Weights of a small GPT-style language model, trained from scratch on English Wikipedia.
Architecture: RMSNorm before each block, biases on query, key and value, tied embeddings.
Each number is 500 + 40 x the weight over its row's rms, rounded and kept within 0 to 999. Layers, rows and columns count from 0. Numbers have three digits each. The size before them is the row's rms in percent of the matrix's.

# q: layer 4 attention query, 128x96, rms 0.155, rows 86-95,117-127, columns 0-95
# k: layer 4 attention key, 64x96, rms 0.154, rows 53-63, columns 0-95
# v: layer 4 attention value, 64x96, rms 0.154, rows 32-63, columns 0-95
# o: layer 4 attention output (transposed), 128x96, rms 0.134, rows 64-127, columns 0-95
# gate: layer 4 MLP gate, 384x96, rms 0.196, rows 0-3, columns 0-95
# up: layer 4 MLP up, 384x96, rms 0.201, rows 0-2, columns 0-95
# down: layer 4 MLP down (transposed), 384x96, rms 0.0917, rows 0-2, columns 0-95
q117 103:508559479484457577528527478513515554522535487498532507474487509510512547594526498469495480567521560536581403522477512440517486542571494523526472539507501435519579396565495567526458524493458529551522562523497476485478417547495533514488504515490514471529595534564526511482464536531496471485
k53 116:534570499528500552508505546543509481527479575537537451525519492552550412488497559491459467497540528475448464459458499520474569440549470565466513574452494496497431468513539482538509459515515553469440547527467512472539577557476615504486512432479534518528507443500490449478505430453474525485
q86 112:513576442523557502544532550529481543534472536474485494519513543498468499444504482485469439509495475447496383425514504464481497469554431541439440508521520475497511500488518477518480507545527481374505495516530400483469532458555483564461521491453476571524503561474548452474480447435468522491
q118 100:503508490539593516489535501506535555445513578573517503490519528464527453481441517461441493488467501529471555526476492446527502436501479524522498428544522476548493527521549419574458538491518521501499399457464547493471436538523500553491542498496475442532518516543486609534445495464491592481
k54 099:481416561486488527516538434507534448431513535472534500398450551476495514510516509582558504529560501500521454487434492454537528511491468453510522495540571509497419471479488528516501470422510567566563450484492502512481470437463489459462559552513429471494457477516441489445477478550502447497
q87 106:443560506478457534507507616504452534489506492484570490530498488510515530455489486486527502495489534473525484548506489480446540571547545489490514502494461511586513470400507506517557574475448491545545545568562535485528481510482516527504591541505519504545593466531545540438454509466477446420
q119 099:510439454475505530499550530466429447489510513455519535435439530620503528543503422461485427443521437519465461527514478467441541498482483470500454484539499473534503531420558480588422490491487516580450475496521448501534522531486493517497524535525508490485582533444559497531520458466517461515
k55 099:521552539545579542501591510506542527490454527508438507455488524473518460481513507513482488513372582498496475540535491489587462523484479514460494542510522500427524483502492509519460440542462483502514525587489413573467517558503513503461503527477444493451424451456524497486490433507584523509
q88 126:480488558542524463501491588505464517506497512455496490437459495495418524496498522594525528475442529508555441546531456589503439564467534487524476517468496580527552528499432586481494403453504495499418556538485495581544460504543529536508499487514490499500516480456523526505502469490464457432
q120 095:470545528510437392408530502514479469490508559514545476430500483485533605478457494502510537553516528556534527493429552516512492499521527491509454485552481438432514452448452474544437497551418507454526501545564463500475424459555524534538470527478461552494501503489508476441506519478480550520
k56 104:495522447549500470525518464568472480521453487540493443467508593514568459512512525521518484523501410459492550541514484474532483488503541551491577450464537492431488422500549522436439485505508494423563511495464548544412489531502478526504494380467509518466468504464498454434567479481536491490
q89 108:428559457428524532545502514506466512490558559531563514475478430467503482556484516514530469557501503520542537516597531475468488516500497506506530576498493491537448475508511543428495519510550516548520517512504530549489613465506447528505479501539459400502456406593487523518497522515561486554
q121 101:511505495435488517502480565539477440522469475533539487531516479558503547474541498496471542539456529610497538503549481504445475585447457490468573467475515524534511537481464432465415446517512531492493472496554566515529469512507531515504517475428508465519532532602479530542410554540472546435
k57 103:531482503525531523480502558485583429596516427456498483493587567558500437419495474528448507464457500506472549516416452490475477449484524531483457462477562481550497443455509531526532483538462456542557546528476442490500427481495518472526496526480494545490539537453520438527527509478503553434
q90 107:449549446571561463419478442505441533445481522420563497489413414500476522507505465525509547531511512575501437511476529541523539526533513500506562523511511466547571512520490488578501491496483495503502520491538499538453444531508520470495455537484555474441484521535523409538549551567549536523
q122 098:533419559538535504514553500465476452400409462485469499529540534486471529501503509500583550494545457460551475504503447487438478538502518517452507513453509471555441535475453484471547561538534565503552508515506538415540435519515486562556483548470436457483554502523464560508528491522475469546
k58 104:544515436486446543519540478505622504576540552542493516512506454471507518447524516544479512498480436443457506517546497527510487445492506563448529473521485433503433498501501577498445500507533515497506547522497457434558488509467581519497450449475493355526524512498445451447518504495468520510
q91 103:452568477567506504483533469485486603524531494503508485559523505475513500513533525536432531450473496427490493565544542481547440508557584470439574414536463498495510449500540459488534586498524431481478576497488571505471519472494521450489473444448560481508530464558443484490512519501470497533
q123 107:438496541555461531471570500490499485504462475442520430549582524531529487519562512492443528487485502507502503527468551508493477536510498491510482426514488464443524486586516614525518543486455464490507535555457455421522527442548604516480510467495488423518456475518514462520492411502494418504
k59 103:498481483526494469557474517432449426482515547491438529451477405527511539467508480527481493514511515508530505541546476505453505497480514454528465541563527492491500449432475566433461528437551565505469517474523525450559490553514449535490448578524438488496466504451580500482446496560569439421
q92 116:536507473472526483535522540444520458542547522525533528501505507568441502467498431464508444532517532453467512525441435532504514506510576538577439405456492488530535557406545447528439537472503483534455479440480500454500479409488541503533461469540476463480537506439505563525448512454490456539
q124 091:506479543517500525541461559506493524475533504568495476485567499372468521529462520465544477564496515509485509532515551412533546528492450470495514489457465453379488561518461473506483472489414411520599500514553537474519504558502521518503489494493520486537475480456446500492512512442437470438
k60 104:462477501523537489504530481513542555481482455492530510566493506411499500485506533490482549439502533472561507461557520496533540505474575438534516478515526577489468509438502457420454513489480520456488490486555515496386489538442519543547475550426543595548515516577446531509470521572509514441
q93 121:500522470479513507423474534533565475529513561549488539534411485540478493475570595496459471477452469526533536489448528453509473518545502457480488544515508496445509444478474536442458413561493540500471565463393437478509477466567530463457491495507493455522503510529467569438470478545537463536
q125 096:492493554496420510510467444558452544503438467519552481440502540458457443458409475575474445408544437517473475454465451442517461561453480519464513530549524529429457468526513451497557531566499467524456512492533536490547484466516472478473463478484459475511520482520576561461465498522491464482
k61 108:459461536556491542541543468486536532462470418447469427505555446479544486533484485435504502515529427480461454568450482518464569520545475500523503521486479511503512560511545532471538510450476474429544488592560550542522518530599528475506434539508462412475564535504498472476539527477477510510
q94 118:546464523603514512565418503476523521451531528506507503499462475537526468506485430605477486502514487452527512471472589529506459477516540509454575541462574494534482534598529506520517517566546442500531545500457504486491514453491557496508595441499525524489502517562519499446542429483487526543
q126 097:528521442443565475485515488520446472543485484562474488503569526512531534437518481477506517467474553488471492492541468505431477536512520490437611549526486515491551465554513516535475467542474514512400502489510458436429460497420504492488508516533450541506492448502516570475538474382413477509
k62 123:495449478450483540484480505474552486454432560458505484454538498526459593544506483537500478555496481476535524522456424558495522599534417511487539478518504538499521442485458480469536532503469537521457519525505509431469506538485445503526468565572523509506530629449491509419465503563521481512
q95 118:524549483558541489450536484451500570525419520522541478503501463508410451499533408451536495487490524452417550431521476475478513487456489465503507497511544527488433533596529435485485509532460480565469467505594495475477485449477565497426522462495480521584469546500520525556507494505481543485
q127 112:478542459458408457547555440475534502552480495415540475538471531462514550480498520481505405486554498452463472477488522497429556516466497526487461494524535517496477451469491467478493510532477502432500581481502463533544520447415433443535396503550462484507490481462545541497551463571489461492
k63 110:496523473521469421446454536449560512482560477495437503399529456437498517546464495473453557555513480590561491534539495463540485513512462549506476496491501545480576559462506478461496555463487461539491481484513589487452502497520507519455511519530488452574506492560525556436471481474567426471
v32 109:446504521497490532489444532534463479555501440557480416390484477530496520500518557588466505523514493413478488526514500493558545504481501469515515469524559398475455539533527552469514535529473497425529544473475496549556519465516477471545453435583457504474567518557483472465467453510485510454
o64 116:525490511444474504479536545465518466589576495448468502529413461456480494515471493430521514522552459480526509464503525499504502530500499546514543463513528574509424502529521506510536410494593513533465507474399503484478462410563542510534566581489510450491570498483461505549494493531502570512
o96 102:495538464492501519571511574466510541478460512512571479511513499571567548475447542520519482478565475538498513495488455466516490506510513454517488480424452558454531489484442578416500538493489380506512562472536555512514453596499525481487459439521474480520420439435519504482500485436496520509
v33 110:513492500478512513428545532546465550429460461450420468534557490453457515491527560599466460535494558532457519474504506522485493432519504455570531465512526557445442520539542564502537506539516462518525525489506562496509534478464557470490491542475430475501504452433456524438497589533451485554
o65 119:503494494489575493520458456509503442514544391491478540488565520467557516507501557509461586470524442483546483537558503455508475494427558518499492541482558522515555577565476508456472456492460464521515468495480464531517532438435453502410492476569485483462603492470504495529517506481526535436
o97 090:442487510473482587520551555557556460414468568541568476459457466490545495439463549455526504506447533511511494502450489497460534487501482521484424473549467501442508484532450517494514487438448519527551571494473503456534431569539519404526453526488526497557444487566499524542455470518495472505
v34 100:441383472473461532534491569528542464513469488544503559433504558422552542459499516489554488462490515568473483456426537549496430514478497506490526499468538493548456537477419490555458434490569486447496501487484510488492445438516548522524495523510498514456543522540448499550594513472516540501
o66 118:544533569446528403515520520519545467528481471480520595480507503456443444492473408461479499498508514517448445556542540495458484511451465519531490506494484503504502519501566440502515489477429548480456497548559527491433557452455501516608504487429439466484518522576472482573487457510489529510
o98 092:579495445518553544508512456448408517514529497450466480482483533496519524513541560520482500436521531512505544435429520518502527491500537434466467520493472490461442459489489553512495555519597554539535466460559448448597500491505446482407541512577544468496494479508559476473490465471486537441
v35 103:527520489434550557452492457425461487550584459517494500473414538530489439519494482482503410488486563522525500477485449573509400482506517487494485545555487511439537565500586502532487500492543496527458444433505530436565525469465465490527482518455516447435519568478536496460481509509502472530
o67 115:561534457481486480522471555476449489551516506470514512522544526485513545550495542552482451533473501516447448515482504488512475518476480443474456521427455537492510536510417544464517482552515453540536523515553473555506576525535519581617469560527467444512583578464507493423539474451482454467
o99 094:509472559555545509456460476603530503424436432603501468485456513543417461477555510503517591515422535535506539480518486504532478476446501525446513506528504468496477528404533505535505533487490517438507524493436532532484490454545561475480488481502555488466523444503493536572467557485489486538
v36 108:520510565523456547555500526461437473528459489436491408538497526427496467534486525566502523563505512443515468500547450529520509487493457564446483492470495552537576540511502482569470388502547482560523493523513492508469535490550506549536475498460481431543539440527449484465574511498586496513
o68 109:487568461544530465523532545507546462468422413561484497527451429591501512467476484520421535520531459650517489481480516527520510518534588545498494459486494506488470426555467497505464514471520459441485574464530534529531472490522521426516468460543501526497524546524516478493505465534521478491
o100 088:547467495516533499536480543453487498465488519513460494576575568467505477488518447413468513524462466412545531566537478583496439475494517502501539523481476496522534478574492600528478496496494465502448437504399517475526550446535433494441525471460482530481505504513465531526486540604488465516
v37 106:446532459537487484491498482532509421490551450516460479463523524529494505534526564499522507555588552522469521487491441482546487480574472524530470517524463532529504532419521461487436451451482423501562558494476508543489564481514503529547611441528584508563513521476423487518435555485471497514
o69 123:498480476440485444460473452535470555468591473486533481579513500451497432520485442502511541510481455521519509489554553510520482549440530542518491493400519565483483487489493500476471500467473615415456474506485512506476515520526534527513511469551573536419523502465569494408478555561504474508
o101 081:559438487556431566503543527485517441546464501525461496498510569547493491476585520455477455450532535503489513509517470454509569467531479513501629453528446485520570551456499474534459472465545527523514496520543466545483529556490492435507517458472512501494439581570536537571484460458491487517
v38 103:505459470464545513464483545515487529520478521517505449507520494484449479584431467568467446465553475564527455483529546484528570537528441535532482489448564481470483486443524475545474515461581547572434511450539505520449485501498507426494495459542490507640467516446514492491472480504493443448
o70 118:507433536513403580545479525510521512525535465444554421502489496503546516524457578555503545513446440464509491508474494488517498473437536508479491510599538502457532517570509508540501503482437519484504513530498474463531431423471504413501558490504484461480453543482476542509529542584511420555
o102 090:499561513511495465544491460494562521508526441501462522466562464529468504524548438474563533523568516567497465541500552525505502490461495506510545402538462532474429517504582602494440473486511490554486464485501590509470546493511486499513395524555498458449472543517495467566512520425484543516
v39 107:523501434459545605493501541438484525491449472528435534491519575533506494548491516499495459485512477500522487483468471446490478503475475535485503558559525511535496503508449378461545454477450558489481473543506559466522500546412581554508410545528489471474515504451456502442492479462557501429
o71 121:484475438517526496485429550526489471509498406452501513444484448511498526559514456498399527530513551545491463540520530460534548484444562507465457476535404523486506462533520501532542452411529482493535499493540530473453592542499436525507530545407466521536491497469453496467521544450470487551
o103 095:486554479499432410527502496470545515544425577549486479562535433502451500478537484508531504470480532524490480450505518479517406478529438566528514438490523436430504527459491495479465555542471512509543492477552538483571445534452523513574532480536506485402483504508515438463536442558526513498
v40 097:451474441466602451506460532473484515487503502539568425480519488487579531531493482447460579475467516487414496484529496520549475461458502550489423485497527590512397539494527550545537512522497493483434513527475470435565504537476554504498492522529552451551510565485480465476486535480476545544
o72 108:445535521462511493558546554471576441544491486436624502540500495520478448476462503505547488472497542460501515437487504498463450481486481487494512501455537554436573518484468506526477414551494542481455518552578578473463502565499495514464480543463525457441434466491506485501494545458495588470
o104 093:463417494482473548489546513520519457415461497499491485566513431450411523494606512477500462508508447493576529563506530554467534539483441472500552431496383504484530507476541492459509466448505453533523516472486493505511494480503521548567521555548482476535481522503436469498511441466498517579
v41 109:484472515496421415535508467514459564553479471494447546458532484547504536458466493518472512460482509538459463553461473529433520490527440531512502500491471553506397530569537504534542477504491584513562449485457399429503520558548496493457544496468510475477541505499461551499483501586527498425
o73 119:522483547512585595535555467468392424452488441454560472521406557459496485494467609445528491467509463513492479494518507457467496502544516538553509562459463489505496482454510466517501440485482452514460489459562515510558551515484503534476451493481474535443514534482520522548471499463447455513
o105 093:477575491459477519502576396432518506558502556484427495536521485531494482519463511512529444458552487536475474545531471513478549525506511442456513522491493563491539458528521501498465577500494509517504493577459505552444506493483383441554554444549473536504489471473446474411506515549502506567
v42 103:490434493519501464400560444402467535511494537508477495416484501486512463506522462484495503445491491561549485542514512514544553490516486487444529503534480585473475559548533491489479535491480534459561492566524458503483492468492453541531395509515523492526512494470509384498430505528499407441
o74 118:524515517423555535530499491435507415526505523462520442495535566501584584524455518513513411576457511543487523589501531541515456473472454526521490523571511556388494497471492546510493459474552500528517395503496474511467512488474447535502484499534460528525453532491501453544504523495491511557
o106 082:560491514497469482483533538506488459503439507468449450543475490591453469551454574555482499517546474438552484462505560462503508577534538513495475446538402462521497556491475505524597506545482461462474503420518518544522528486525584545516489392450531516471505518466459555507474487473508504492
v43 110:540519540475507543494520489537477536521539409456490509414526513465513572490468579477509513488519478478499519513549503503507495529499569408504503527521507548462483435479508493556468466497527509498434496491541475503481517619514496555575524556432478577457446427575463522429492485472463487555
o75 123:613461451488487447524489591471483510503474401564531519540496422500505479574548494462542472561542500521558491476498467597496488550589481521511536488521535542552539540486520503469490492542527536564555550462503472537549578488471479441524475473466522483530502495481487476501449509485535528454
o107 093:468430471557544485525477401608519457432539472490481556499473519433590469492509538497520541461446500517513474520482540411472520490463530534538524529431562521433456533496470412484429491537471558526484511546452494509459495511519482530500551537491508527526522488470560532506531487441487479453
v44 107:500432455484467535480457389504426539527450477515558513602507465473527547506556512494497511573434497513554495470543482544529415508521435475601462479613522475486469558506490505438459496469513478469553469486520552515484490520531513550516483502502543506551449457474512497478504522521499474453
o76 118:566462481491547566512498454498490488523483528496503474493521534526582464521480534529425536509418442515522391512467531551511564572476523538536479514491482569498457501446544406497500514581547556434479513460502429451489501579505505493468512506468496541480560422536473535525500505506499545469
o108 094:494432476516580527488446573487520487528487490537483497445499539460464447509573453482514476460520559513513588498529474580500411435450525548476482533580512448532476549499525458482480562442495449529500443506480511517471534477492533493457520514522483527561572544477483436521448448566485541553
v45 092:477574542422495513470495526472500515564547535499518405484460537505426441474540490429470567476501449578518451501468501471499517418470455486519511569492548527516465465530452508484537486419494533480508423505520493483495491477484590546477506492451432511492451440524543448584525521482504468480
o77 104:435539529461577501498517471457459514514463441468465480421511569570529483472453458522532443472559451510448512512473465557559403503513456482423510474456497538500475462529568488573462518485467455522479547454501517491457535419460430522483502425470491483512476511436539547462519485525477494520
o109 084:477423502542439499535540529535405493481527488526524520517519566462460538536556502550517553449493491441496496519596461554445510439451479543499541479466508509540470502438519467501524407549499512524499421496484432533470471530494593537550504525486526551491495469449501449473579468448523524474
v46 105:517424451439540511543581492526483516455540500505397500501486473460493508450606489484458492468545454435482475530534463466505565544516511545487435498517469532502444480497492471460437475473423499573480515492446503478502433484533501407532512525402530503470495465435478541544501468499492536526
o78 110:449519510541584442465575493550499527445503454464498552468479476515546498486467484573483538538497465522463538470470562472420512493443535470547535492502489540532519535478543560497540531527506561545463453493548540437531495493598514439478548483549422453444471518492545478443503473425530513461
o110 093:438517538502496476539446480461559488453525522473464535526558483469444474509507530527604430483527481549582474513547474458453523546574433496485449550530582506496502519500524404494472486508435502515490575533516466534484530449490471489491464431431513528579492508525440441489482505548477476475
v47 108:516505444368492488506491431509543526422479491430495530493477424540495482448439530499455522473478497505470507525637501514526488564524435602538549539444510516549526489485506531538456522531557499514500488446460460530445521493463505542530468468529482527454524470506465483526483530539559512509
o79 111:550458562480568530579437588541513528499524490559440498445557527447449491432471501483516487519484467471530507516537522484449531501545454499479528551487434525556484529498498487495502527529524582476482499526454543432595503507507521463521492471584501499468449565573504489522546515470571438465
o111 099:464589460546493529502516547427478486514543516531458472517531473567425521548452501468504471422510543590478505510450500559544453456444524528531440468455518485444610471559513478515461486461455493533521435489536452530474523498469491461508503478517461526489529544432521482481515450454443492574
v48 104:509472513465482545476531495494519462538501488541467503468491514492543530523457458477559565531434465472494546439417534540512561459501486534523498550507551503383547528443511487482534517524449546589555500468609525491477583592539519477471553518449499453432533531474489501524516509469474481490
o80 118:476459420490460494499526533533419502516495530467470438489513478509486517400536503517513515502545498472479532519509502513512538562454514593482503515456531513434500515433534497569536529502496420476464467454543468639572489404468483461497479522431462506524508511448435536465508530481495519458
o112 100:495539588529548459497476457534524448415529481546483603499483479488476432473566535491503548563477463491445536560499510401479484555518506443535502478482437441482468449502481507498436448446441519559480527569466516443463541522544511521522471491522538486552525495521521515485471503579516548486
v49 108:497506451467504523522501508517518516502601552575519488565607523455497491597467494485510524493480473517527506469468472407454519506541473561478513490509498604457550509514480517405483571576547491468462554462454492475474514499592486581487490492479457469465514505542496501528502487532482535468
o81 123:462521453471480516561531529522498503457493488530458526532527551562530517444505427474474552549493490435551529472554433514494483451482516470443509522490466476500511520468502472552515574489502432495504419478487529533497474574541535559612539516536434527469475502516569539450407527490542526576
o113 080:484491545536557515477557524494437440542475462472587467504489485513534480494543530489545499492486533533422523531573499543526515485543502523588583431554561477472479508530474514518474519443500506557512492558438467445524523452472425466456498536502485543569531517589468489486548493511437571457
v50 108:557506493413473570441507501495494508475423558453481485492467543503528480566427443487510513558549389463497445524474455461557465485507532514531555489515489568544538493539519529548448468543419524478517495561491558469487473556532474544526519492583467432505500513538528518501502491569471476491
o82 111:530504531537510436513429473516472524533475560571503484504475453517519467526491505477574515560471548494499580539535532488464512485581464488488560432527538545448529523468533517638511458460531504463498475415543560534491490521520445511509481444497408526499486496499500479483574451518497445453
o114 099:476521489510498504566489515445539517523425482576501512475468548502538544526470529464458520537410475464472424546551463574534458512421550531497492470461472401495575475524459483442529561452504506537511526482512527449511536527522506467530531563568488488483468541512475549552561459506551428491
v51 094:528495460575563455474498543559549459508510470504479471508512549495575557493547529537541437547488504499511492471489419457554526600559530525463515462453520509488513506510464470466437513451460531441515472490499483523451511539467473499574385453503489538470540509432526558528482484592523503472
o83 113:529550530483537538454523477503512513478543530557546518545477446495483438497564512505478481564460516488446482527541570553481546476425515445611509481527439549520403489486486522539540469473512503551534457449449453449497485492503526483596523538546494530539408461491462514499468553508546527467
o115 079:530553463471557448541531476441464537450524517430520497490515516541466542548494528498483462498514544502550525567503488395567459452506433532501495497515548540469584535445581514486495523480485528482467488448513511572533536555482471478479558466533545544496614491523504452452520417516474495484
v52 107:491470560499536437505527495520541445542520564486476519493497453459506479438505484499570472516478417507489469484480498556434500507535488517541568554554485517504466484480487523443460478567533537479526605427448569547541470491476486535505529513478497516520579442443549493507539548483612485433
o84 112:496498463500602541454479576495536453502577616551478479500560562524524493459534551521504564499550411503466469489557551394508459541478499455491523521509478449413451589517513488530479535520489532519483468560515509508418493489498491505509497432477483522507489498531481508482463519464521503504
o116 109:557462488461483422523469471394463563528496480397498562484484552513482407519394560475494487478456497468475475555448521495507447519520565523482443568458562486578576571479552502495480499489464471491515488466516497475529504508505480531515575537487528474525531507520524518503529471500557529505
v53 107:492482477513474489474523464570525506467473542483485482427424503461461571494485469521532491509485494413513463477518515487418559436493454474482515414461450553490442522474460492525544533500545467525516562561500547555480525523485515555586480460437499540546430463465492442571478483513513577552
o85 113:360571524513491472537545478465514560508446499557494495484552504506460561482547545516490512518486448513554527493514511554533475544437409544511493528559508503448520435555590559449517478506487518515514466439508501436448494485512489467492464482500551485452512461588571485518482498504474515439
o117 094:491425435486461516526533474481503498519507495435462495452467532459532486445491516418453462486478492500512384509528482429477555518544557458544457531494455549513509507527456471570466465520518525510515462538421476491498480462532458412479542524454504533558482492483571490487499448434435408465
v54 110:479524484496496523463551482582525520464496468462522530425463487521466449503535481552544525500499520518435526508510484523509552465480547553449465483557436402484537495517395482473528527465485555514494519537415489491391432469457574550479486499431461474526468472463570477458515500532509546505
o86 119:473493478551531470452476497467481477474486529514457596474519501494439528498533546501526467442472515543451567527541545502466570475441486533552481542591520449563500436564527495455423489494543531461480440484484506473447539409518473502528454413468505479526524477539458477474432563521488476547
o118 099:516449450475437452473488603522559518462506457481615417514496474510524510508532457530498531561556494426563455403553509485558487473537541505484463526511499567495464513508540505477483520524485503487515448502492533541494430548494535529520522559465505541515442475503472497440546593479510502447
v55 109:407482511500471548473460497480506495484500545459407507479535423532502555447519520483516499547515574536545588467505526530540565544549476501505445454433480515468565600527546482490485440468486512397524531479452567443494485564476498450503495484479500484541459484496483448458538521485472521472
o87 113:487492480477556445520479421553465541492542422531548539550532454451467527484475477463465495488426477587431528472511459522479443494397542529544497500559541511517497513471445510535532480538436508436445461478456448498471444483515505558484489489492518490413561542460492571562496529502474487512
o119 087:472456566546448543490467523462463546438514519547483447509474511487520420495464495556485511539537492535598525437491502495423436522505522521508462560404464454474453487506398470476509496481497453509589532459481542473475525472528560562529463485472455503463517480440468557439493490499536510530
v56 096:447527508465443528565470544527543481469524488524502516544448493502605471560570436515525495365534517509439532540459510473491491468492528507501549436515453490491454502496500472553472519548483503558522461424518514472483535550513503520517483575554437525515472427433506459531493505491490460420
o88 100:500506502481526523529511467593461396540537472437450501555514483556465458464512535492465490535493514447556536499507527423497529463549543468471447477582557537508414456498500500451510499452529502493467516545604495474471568576454514489442525509468401476505459513512510470501493503492515443536
o120 090:415574494457520515506553491437489544480460535461523418420462513492527534430522528460520459518511522597502464520467545439502505506497462511539518550465508449497446490555554587543517542543509511500523519485555527496538481520519488543487479406530506465456547441455493527493484470569488555422
v57 115:533511529531539559545446431489550486506535526506435482528488465431548499467501498522476479562582531536424533472406477485455525475482569475538476511531524557546508422531483463492534487430513487500478535495400500555530548481490577477475447451500548476579514528530476476517488445475441527505
o89 129:403498484451473446448479491463519501509512503471488518491500427544546468566438457401461603452536527537539438472536480470536470456467462423585486457464452529432552537569525490488493502469502527501489485480473509519514441518479530506471515484429515499465469477440522501465543558536451528484
o121 091:529524466499537468471505485435480551526513524511563476504466537521466565499520396498540427527488534489502471490458515500553545494553488466449543577484541435519496442492491530583540479492522412554518491492495446492494526515599433502513534495512402467450514436496520418541513490508491426504
v58 106:508534495452483502457440484457531452511517509535521537539455536472511508450514477449474498532494572505533521546532523467484553496516563531493532516567619412463447498476512519514478472504540560420457503555502489460526467442549495432528569456458481482554477424527447487472545554489513579449
o90 112:511499560519516488497486525528465552509475545526498487450521461549479444530482438499599512508528434503438505424430436452522470505488521533459451488569489493504474478501537525485511526560538492463525516465492426503541427535457482569500454545423440449420562527475484486498547451499469556576
o122 085:504503439441467552464529481572496481544503471469498469563539513560475511521474371493499515468518463512482420466486437530499491464475531428575497469448449533513480507484514536454471484499472473547520475519524436471514477534491541520481475516454516508538460416535466448499423591462491421565
v59 096:511538555484451472470550475402550514598530513454485484491461467557511529510533467519497513516520473463492595455581497440465499538579552514495450510521479517488510552479362574508498515509494461500478479549519493460544488494501483499447524444582451522491514509502469480494524528540453424512
o91 112:587477488482519487496497485516447542497537581530575478489538498496538526450500494424573464515563484487456535526507452503517506559461508489406521436505479448510502510424459441530553480436486539469477520452531445417547478527559557501507502483497515465528477441496454499541416479468500412497
o123 082:542449523438482507477535573462553476503422491515425468538521502466460537513423526540500511462483516531501540439503524502486558420589504460496512517505504501531389513539485539553515438536502433543519460490478537556468490549495497484515485485476470469451504468493493498493606447576460436544
v60 097:437508425496484544565510464455566551534499491429486487514513466484509501542523457479490436493441533430506503519528485575588525422481540491525548542510457480449523523532416503500561475537523460526439462501470474475542478510515459521507548458448607541488522430495476489478438531517430521527
o92 105:510567492479465447546495530456514537572490457507535484504546482470516531437520520513516499449486493561494509451528485524453504561556545505557480506488487533513512511495476502472493537484624510427428543478561539418515513450541593569417469554481494479515503496443490502500448503403456528521
o124 096:504486492500547568436469523571477412504547486484481526478504535513468496468499500440487535537464557459471482492465506482551532449518465531525486514522488492538409500503491510477505425604423486552569566499453442548456484453508445498521398514511483506462529519517495479559476506555594518450
v61 102:476506560575492488474506397456489581548483484475525463458577521452524489525506452489488544477535518472462460358490451519547467535568476451472485514521530544487485491451491430470505479511496476573485451535485583455488564470501474516496551491515499444455473474531471547518469457500499570486
o93 120:480456439467499463515553462494503496472448536484579459484493406506532489444446504483455463520476509519524524503545516551561504541513525464554438465453411548500537447475576542494475559487483513455540552526504530542468475515533499535553545509476506517465562487454468411459399504453510435482
o125 079:464545524539545537449480560544505449506441526492531524546421531459555470546488530505496551438460460512504520515537514450444491461499462502440590533527503409516475477516449418621547460512528525532480472495519477475500500538512470431488435505524554495532434551556501469550529509489532524496
v62 110:551461565482480541514475448501466517492557539432542530459519562495487439555532489512572572490526474522505428519483517474455539522485504405514518557430463540471498542448493509472473492481477582504477464496546486511510604521473556487470555419512594549540480458497476529486530491495445543527
o94 130:538502487541471458537437458472544517497489509432440398469465454500518502495492508496494425495490564474512479531475436515581550558496526538479492454503535539491483540453510540461412499473466543461526558467458569569543478492502471530493464465474531542475469561534527481530403457480441526575
o126 088:428511577431535538412473431490440460513562559537514528494485486503509446491531474450484513570504523519522510451514510476492414530550467447482557560512478532524508505541534424588514444530473506565510462522549465468525422508481448504475518525470471503520525481501502464522544442521570435466
v63 104:465505564516468545514535447474529469552542466495452527542478538604541467526413516516555557447466490504531453536525488465566476515526516425535512481462483529485414465454497434577511512476495465510483543525575514543494491506521575469538433533545509418461445433487494506470529525498524505539
o95 124:558497486464465527491477517446511487478456490496489421522558430514483517452508488520495497588483517490486445491570502545534489520593531574482522545493488536532496387489510512496515454499483522503512534481529523482461490604476491483582526419456523430550507482488510503533590475594474449470
o127 092:433460521517553475505485483473425491473562519465485554468488523460431441475522508537536514486449503599520466469493522470426594510507459528517504513517563494443462548531482495475487467501513542468501495575520483458501480496444481526429422487571416563521437515439484457516461466495466573519
gate0 099:473524541407457481521516495506471575547467479544595497573546542529467520464461448470506413521559470520500492543493594479479486538460536450526520535466511503479519517470491581444544478504506462548550544531524453479474437471528485499485505579502542417503510539456476508530560537467443544510
up0 097:548484500395474502543532511502568496506493512416545514466483497457508461512563440462441482501540484528439400535506537516469479528477520497490482563500415462574558465432521497509433531547471483498513476470508579540502475501485530485508508560498493499590503523474480494563481534440530472596
down0 101:524476469484536551538539518516500600482522516484521525522484472532461587489480452451542530493505513510495484638515482567568433450506525461455512482522517518419515425437431504496463506522470490495441454495475461458528486503494524499478513500450608417509551497493559481529510543514554485512
gate1 096:495508461498486514488476427495456575555473556501524592461426565551510495488524501488484506439468494513518447566536481465488492558518553485502511496508499513457530517537517502519457463456540493430498556539519509587351493497575499512497541477447514417457439451520477529504479555466500510517
up1 101:493474491481486446512551552439567442479479416488452535472576540500435496515458488520520593566468463477517480452450519507539486499492530519487507587519487490480526558498553578391444502534430512467493534494525483538498518511504504500487493433482468446439494477480566525501461497440495446576
down1 101:521587527500498517495478507548513460540577484481523484479453464512521552459465490509539426524521490543497536498521458543492561497484487467490465477501478557495462469538436442517521550543551467503539537491501539456502515490383412546417491458481526549562515565459481441469480519574443411509
gate2 102:469483496490493521570418500509494534488559562486478522467539490552560424561553518487510500488543493506402475460514534459439500569524498504454534536536451551438496489480486548499496458489526489531493454472488526485449512525470459561528452367470524528438525456575488555532481455524481567502
up2 097:559550556509496513467457457395546511460452543527402502476471504444552486500509566523483509522444458516565536442461482487573518517583520528455529476491506426514498537538477519441427510475488548539460526467465500464504468554495474515498580508489495415493544500489528535556483513535568498453
down2 096:428457514529463436532504523442482513448524477517482570469528436475487567433528539551452479456549509475475472486473601484532509522477501550463485536525412495454498470515435465533513517490508467482525504518499575488451481517562505478546521451420495446486531480426548530602529507486431528476
gate3 094:479492549549491569553483508582488529525504502508558512488578528455533517483545517631496533506488499441452513533475539427474464504511504437499484480502468459497445504482548492556475463538512516478568464418481457460431487482435468550526532525511491388448533472544507502572500493456485466508